config.toml
num_hidden_layers = 16
hidden_size = 128
num_attention_heads = 2
num_key_value_heads = 2
head_dim = 64
intermediate_size = 320
vocab_size = 2048
hidden_act = "swiglu"
norm = "layernorm"
norm_place = "pre"
norm_eps = 1e-06
positions = "rope"
rope_theta = 10000.0
rope_fraction = 1.0
qk_norm = true
attn_scale = 0.125
bias = "none"
tie_word_embeddings = true
parallel_block = false
init = "trunc"
init_std_qkv = 0.0573
init_std_o = 0.0101
init_std_up = 0.0573
init_std_down = 0.0101
optimizer = "soap_variant"
learning_rate = 0.00347
beta1 = 0.95
beta2 = 0.99
weight_decay = 0.08
lr_head = 0.0074
max_grad_norm = 1.0
warmup_steps = 142
schedule = "wsd"
decay_fraction = 1.0
decay_shape = "linear"
final_lr_fraction = 0.0
batch_tokens = [16384, 32768, 65536]
max_seq_len = 512
doc_mask = true
z_loss = 0.0001
train_tokens = 184500000
max_steps = 5860
dataset = "wikipedia_en"
Each number is 500 + 25 x the weight over its row's rms, rounded and kept within 0 to 999. Layers, rows and columns count from 0. Numbers have three digits each. The size before them is the row's rms in percent of the matrix's.

# layer 7 attention key, 128x128, rms 0.16, rows 51-101, columns 0-127
082:476473503479531488437498510504481539522502550468523504478491509499498504522497507482465536455534451541503487520494526537475504509547502511468491531485511529490493498495494498526484442489510484493476478542530489557522508511483518489504476482515481452486518501492456491506448496496462527484533508506522423535504505465477503523497514491499498487519492453522521514454517457484510479526512
108:480507505523483443495426498485512497494472526488524494512522478466493503487501488515510475502526444505481484519499502532434496491437515454510457520515464514478447499478524466471504505488495517567483487488491482464488476489480516506495489503523503530516539531461504508483539490474495513520501490558510524515511474500542528455518487475520492506496511522530487475546506518498481489453501
109:459493520495520517500488516513507509527506439513483520493497477523522542470522452546445487548503506499494491481466500457542491463500529479482490504475498517443558533508452497518457496488533508487465506502473493467484462506571489482496484529501523500476450499465539504495483542468488483492509520486444479495516486525537518505492495526506495519499506513495483482504511484474511510534524
112:533476487497508505515532504466490500516524507461506505453488454549490497543549544548549493519515499447514502478506567497550559494487519516476495495503469525479478499504496476527468512458440488510504525505483486509509495496556459510501474479510511518495485471527549458476525534515478497513526502483493529487500526480498502480527496469485476520494522513489522534501505464510498530484502
086:526501472503528508573518507533437520503480474484523496512480470530503488555497497497492517504530508493500508458539483506472503484482491541492498517486498541450472453474494507479487503465498510494525539507552478495525465561483498494507504505490511516487477504517536491487524511530527486554505479504503571527499490488459470478492515494448507487506475534509501534491486470557505497509493
099:523539496476511530496542489557442523475504502486519527482471480523502479491482499517532529522540507479482497456535496481469498514513485514516520506471515481479454439507517493498495522460480487461485491497536495482549471505498520493484534505478503517467494493501507501468485510485484508514501491497529612499458503484510470539515528479500505458482467493493534479505482508505554499507497
112:484513517513497501500485489558488503471507497495516499542537507478536512471470470502531519530535558518509488481484447541477479552459509489477535475492515468492497493460531479455545500437482517481496501536517499473518497473496540519531516481523468519519485512513482512539509491491509509508479508517472544522533468550506531486495486516460467468484480480535509522459519520515481482498493
120:521485488477504498497466500517500532480508486512474510499507543477461528511506509507511468490496519508467464486441473482556486527528498452523498455455477485505552460559511477513526472522476520489466465533495496517494505513546518487491490502489509471509505448496493517466485468516476512487484503481495550475500525514469528514487472499489554498540476491518484477538498521444548475488490
114:501497505480533528487475516536480472492475487543501466467479516534506527472527488536514478557481499473511469499476471504501474505531507481530482507474454520484538538526498475498443522491546487469489487477534532497517502527521484448542490484498507497464488470506520522448461473499505476454511478477498482495503526472534499535510510504495514524500556554471480492508509478499551521504513
103:490483520514512472480518480523507508531490504508506483480497501537479513495499511537503482536431524499514530481484463468563467519502477480487513533501499521498550522493549478519522467466484495490503475530481500504476499453498525499531520434503493480524470501440505510482491534480503514506492440472493493447488519507512555510522476469474484516511479498462492496501546504499514527440518
107:518550516512490495441485497465515485473503518486559495533498512454479544524476505478527480464531470494483503489498527544467496489457494507562526504486476512535511488516467487524546494525529481499522561514525493524496514489488512500538505506452502487490531468527484453480503488543507538509505517528539500500492479497500465483539485476505497494489506469527474492528483500471434495499501
094:547486485539476483502495518532500505485487510485497514491509572459472526517478500499464533487490531496474513472530538508516480450511520500493496488491487486527480466480562501547537501517496502519484514488511487547504479500492498484497487520445441438526496468498494579503506523504484534535483535518528512469501499476458494547503497504491516518507465461492501495510525513480504498466483
098:448504517520494531518515528532469503483505461478515521549496470490486505490487526472501460560519541470522522509499491476477496485471473512485513505502483496503470493487505498507500522476479482476473414523497493476506441524452477491505538515499502509451479493499502485466522479487497497519526482442506554468483521512502488477511552484505472476515473486518515520561505468487467499479473
098:506545510498486513469513434472553508522473477566487493520512535489514502469460506526507515475493518522531474513539538494507503472518565498528515508509542468467492521492481508475487495506435485486505527524493508530492497508502462462514483508499484453490469504476498508523475475474475487508501507544469458515480524485502493517507518503545486464506444512488483520494452482456511503477501
108:528475425494531484470502513529536495508520482467525496494503472489509532481521448510485482463502498451494526517470500537461497556477475571480505462520531498476539463462525509482541519521518506479470514469528466479494489523493472501502487487525482507516498525518506500485492529514494506496561535465490511470529462518491537513486540538489512537510512506496490485468492524499519508503514
105:512520522467500489485531511517480469515482505541529469503543550497510528515516497519507424501477469482495537519495489525496509527537512507519529501528524492525570475464504475488515476498542501516517511489558512522516465485482537497519493502529544498518513492507429508474483458462520481472465501469448440527508474514496500532503493507514481529513488480507496492479514464486495483499494
102:493504542459452516534451483526502500500512493514493484502529494467535448487488501483502481481479495526484519540489520463477524493480521507501514506550505500507478494467509446511492510531523481464470486496521495499466523524506487477504497482496528470476483460510493451542542493486510506510519506461489481523525486518496517492531499492583480540452523478493508543450524524481494492463552
101:464501479517507507459493494503491506511496485455517512499468495489541527547497501502463594485526497544478494522487513524512522508508490492486495487457498515469466487523471563484504507479478543503517506511463502477513508468501464516489517501509447448496484467490527493505462520522474535478522536516520534477486507473471499487487500516457485471493499518478525497515471537522508508569536
088:453532497487482520474495539502497530536522504468506475507443496532500524483515470487483494511489477500487496501502480473494527537503454579467473484476504510513518461502543526459474502496497473486461533503502516499518480511562528522521489460502488503450515532510539522503516484504519493508482492536541466481477452502507534515515466465488532515515469484496527532455529501489468493477482
096:442495485485495499494479480547525540524534477445463507495448505519486508509496487488514542505516483533511511481485505492532514479511522493489476505497498516470545493511533465498543459491454533508478522505472505490504505511503516503471512516508531487505491459548470519494492504499464490535507530508523515503508487502534542481499476534451444482515537498555483491537458478462508477560500
096:503466512533470441501527534533460492527497505499506525590474484535508503518507523498509523509485533476507483544523528446520493542493496491474481537501487543473477464535498502518439503470513491513477524522528515495509513506526518524472524501539512513485484516495501508478504520470497440500500502465503500476486482486562445514519487456486487455501502498495506517489487501507485506536485
112:494497416481529476499482523528523507440508507508501555513485484500543531519526465505468560495500489519524505544493515516507506471488517468534475473466529540487455524553496525518491533493532489511511517480502544498560503500543467503516502485557488497484501506490509494489527510473488453482515506530508524501464519480528493491529488494500487523485502485511506487545481504533523506470476
107:460483553475447489489508491486487492507491468495571493513494515474501529526487530509470474504524509478491544563509530463464536501485525498514541488513535502536502556452503535460498502511499464512478476494510496519478528502487532523496525493510489520500496490498473501508491495486525493548464506506449515503528468488490504505510476521524461476455523496498537449479542475468538506494490
082:487547486488484503503473506510466533506543527539504466543476505534526522514481515508499475478487515510477514507521485504512501490519544542472497510490500501517452531507498506535527497493518519498511508435496498506514474508536568548522510524506507450516472448520499508499524476472478509482511497487509460458518509479525493544513493502495486474532480454552501459513545529491494463470550
093:537523507517478476505511495453506514486489489566502489530513524510491485483518555501520527471530494487525522518533506527479498531525497512488501492541539462468482537448467542512507462541512506534488489471532532522491504502516502427498457493473558545487507510499483521522487504463503487484467481484486447472508472510455479516495516516496524520502459490496492482492473535488490496487532
101:495489505540478470479521515547479461518482515461549512495486496473468532502478488493489523570509490542539465513550521514511484518473520460498513499465527505468472500509514549491486475546495533490464500499538506451514523476487518494479448509469514525508505499484479471495467507485449498501524490506496491514469502507526510465508498496445489516470524477478500500478498505504503528562453
118:509534505508477496520437492529534500528497499485519504521481483484526480511503475474490469489469485534517545501473556476521524466494476463442484480505507540472480495475501510466455512488508480480499518486487462518540498501471500536527524515526509533524518498498501507484524509515482421552472515448500521512487496522524497468540512476558502508493491511474508528488478517551468516493482
085:448498494513493436494448502520496518524479500437508515501431497526510508493485497477505501537471460516513500535521515469472508494488480546467533494532495512463486487503561510526523488493483470492502526464498494470500488520519524519470481503477526506532519509540532525514501496502490477477497480519504500500505509431496508443480491483445496478501517519491487487497530490524480535558467
069:464502506488465469486506466490524526488515509494485539524481522499478487455458481492463478518531491510517519517475484503489505595493488489501526499503513490508526476499508520538504482562517491505537529512512513484482471514505486486511506513551503532507509448486512544480495453515525473499512502494531508568494497460534511514543505485529520528476547506457522518515467479463459489488510
097:511471494504447520466494511498494503487511496516473473485520505498455498509545503487503497460491498509492500488515467541538511508510473470512478477492517496492557490519468545497494475488492520519519472505477530491472474534488484480494466462531512528500537481511485480464494499460465455506498550546513480512549518486512550458489529505600540505515461511482509502520498488496511464495489
079:480472528493475486524466503459489474473459527538488500501510486503511504472457450473490504498521470553511524464494483512541511523522544469483462478500519490515524488458476507506501499535528559490530528493473518494494489510472457479514475500507521518521487463493500541491526493473552507499476491457525516492496506492528526511489475521526497549507574487487492531525472498523471478454479
113:530502490541530534532499553510483504536497500466507513533455514531495494492503454484513523495541500509542541494536479511502461537520512442518490471493530526544449519488485512482476500460526512528526471474503530499522529470507505491525520495496469482432461503461501455447508512516478494504496490500466512496513500498484506462515510477531457485498480510509503494499492536532467518538504
091:513491490487507513496508463508530490497538477536487490547533523458555524484462526514502485509473480506484487504486505513463520486490510498542483505520511483532519500469482505543526506536548516514558471486512512544461544497479527459519471438496498498477501477508510544491470459485504484491468490477514501520562505511476518532505518482481479545471466450534532523502493514522478501483495
098:514522485513469491521494540507523502505509474517509459470500478442512451507547506509522495503489497468543522519500519525532472500468510498475500482470478505528492540505481462501494537506525533523522499430494530482517491498513497532540496509509520493496506521521533468470506471515505484475474520476501478427462536524452493475553503492529525505519448513514486467451519482505502456505504
105:510519551535466535490493487516450479539503476491510444526489541477524478540507432491512535488515514528495519506509497458509536517473504502479497513484527467479493481474500537486518520510543515487512488531488480489470521567470523467478530478492498457488533475508518509502475501483481549491474517512512516477540507506508527468500504455510476469492444499505481525512516525544493534492506
106:515474513504478488487487478477493534490473470459503478489457492532492459515507542536512490487499507524536475513480524510532549495476484486483507493474534549503456507467480532473478493467511517505501508544520488560497564510492539554524496486464499520513455510505473497501544472494483506516492525500486507488465516479476484478505476488490513483443498494491551484495515463530450543486519
104:498505475482543551490500502478535518494507485497467504470526498509485552505528477453489455514492534464511510496497461501549477542464524491477527500507491456541557491518458479499541527499512504500506513504544526514506464493491498519525475516507475527526499500495480469491493515477491475494515441497468487448519529489500528516506555555484512509483523452466507516488478497510504457530506
120:449523511520498504477493496492487506494507503480540534491541500485507495499487469538490470521526511481552536466508466525514484504469471474486527529513451490463551486530540505532502539486509519457506504530466481487566467530491527487525478493448501509492511509517475485511506519544502535479486501497492521473499498531489497523478516476545506532516490470497525465479506518503415482480517
109:487468501492462510479495489484536474484507512472444478495486487559471472521507497489488550509546521504499496504468526505551491521494474489462491510517533474466468462465456552469507476478500518509521512537482493500471459520517426475519494496501477495518504485497525543502527501532502478517512501495510491481518483496485544525491526492526528463470504554474517507521468533459473513479524
106:502509517512467499514503494521491473467491524448523475497510484477513476475508450475514529486512470532496537527465503511491494480488494484500483481458480463523482499481497529509501543495510502543525521504505516463512490550493525476500546432553509475531514463469524496496538508515495545520506515526514475526499501490498519471540495486543472490485530494515451500455531539537479470455534
099:487524463514484502485470482520529554492489516532527546488475520474474499453458513481531490522494467544466454495539500507477468467473510487511512526479492521517521499490499488468528496489473477472520494503534491506504523487458527467511553480517497472542485542462541512515480486465500494517454492503515476495502466469495471506503531548512509456502457504547511475466499553490487505510509
115:479481452483518456453495511482544463476509499472523537482494491506528481482480486500505478494483522480542482493456567467499541489485512486438488468498519537500514524480500547529468515513500534534488517513498494474518500532499493542536476466493482564496505499533516503472471453547516496513506540490494529500485527484513498499532546512512488511498482504486506507468513494516452465499468
092:496539513463541502478536464483471537514502498514512506476520504498513508506509511494524518493515504500483496500486497547426529504520497509472507519552493478462488502477530520484518482481498484469508494466486478515532465486523538519515465486510478489472508499508533505470451478468546551514480502455481462514517471518484490527472510491467461493521477524485479492488511502521523467567573
100:474443510512492543510502510531467481530541513519477524518519508471490508496584534496488495483488485472483504477473486508499466508543515501542489529542483478493503506574524499502480477521497526492511509492507511516458479512523466519475466521517510500467509517460473514483516520488479488495548470442476473520512468530499500519499516555488495516498540498493509528512475511475552508542474
092:534438499505526524514457469478453494506498505527469513517493538469548488475490539534490477482478478470498492504505490524479505514530487528543486517531463500536500485516529510492517527486503532506468475503521511540510499479496530490489491501476473529510474499494490480470454523531519529469512507477466449455499499516494481526452508524503511504513548478519512471486497553517510521581480
099:495497479505511484487481519520502507505494501459456471518492472478474491484472520491514517502494491488534456496476521517481470473484472525450531453490491509496468495527491505514491474481502523506460497495469488514483485533547459531503537460537469512515513515531504532471524521547423473483518517473536521492480519493571511483494478481431523469530528518491521515516472477497507488532494
123:473505493500510503485548514477477502507525531527523532515511485511520530483514498527532512484522505516460464488493475498510526503490539447484490526424500495544514513499481442521505492480527493512496486517524484484535526468534508522529542491446547519509455470475484530534524476489471515473454501467498489507515480513494466498528477502501438482468505450532504506500522491507474459482489
103:497498453469512522481511516447491460508524495471503449514490459524503459525506507502525493518506484502484536462494491513441466509500453552485493502510506491450470461525501530461488564483436516495505525494497501481497477531545473538496493484538459494493542516480503516500484502454460497476546491472493488509515477501500478513502484516481501522488460522488487471466497526491472474504485
083:534493529505467519489515517429485508526473497532463475496504503488520490477448520493476451490515542491462486501532489544495493494512539514474532514512503459518512508453457523501524515525478473500486485541513531494484534483506494450559481463446497485477504501490494500506491440510482538515517490518492477482496513512495493491500504495540494498495411531519503514483520463499506515487491
101:496483493538490473484491459563503501506490460456466523522465489504532507488527458521487548460516522493524529521494513458480527484484504475455536534521453539479486491500539471504501501477507517452488470507514491481500479518532508492492520450504520520516455504446540513474511503484485516499500564478524529494458491520503506468504487502489477504506537518526510504514479485513447523534501
100:522519484519502534502488499511497518535506542516505513471522492514448488506479446461496465525488525521506471476507533539503488512476514475477514508468524507515468533442507450514509492554512509493492500512491509457496522482502517477555503470490525512509480494476537509494517459490536539529484478502559501544443532518492503468550505504515487507482491521505491532480527445532466500498470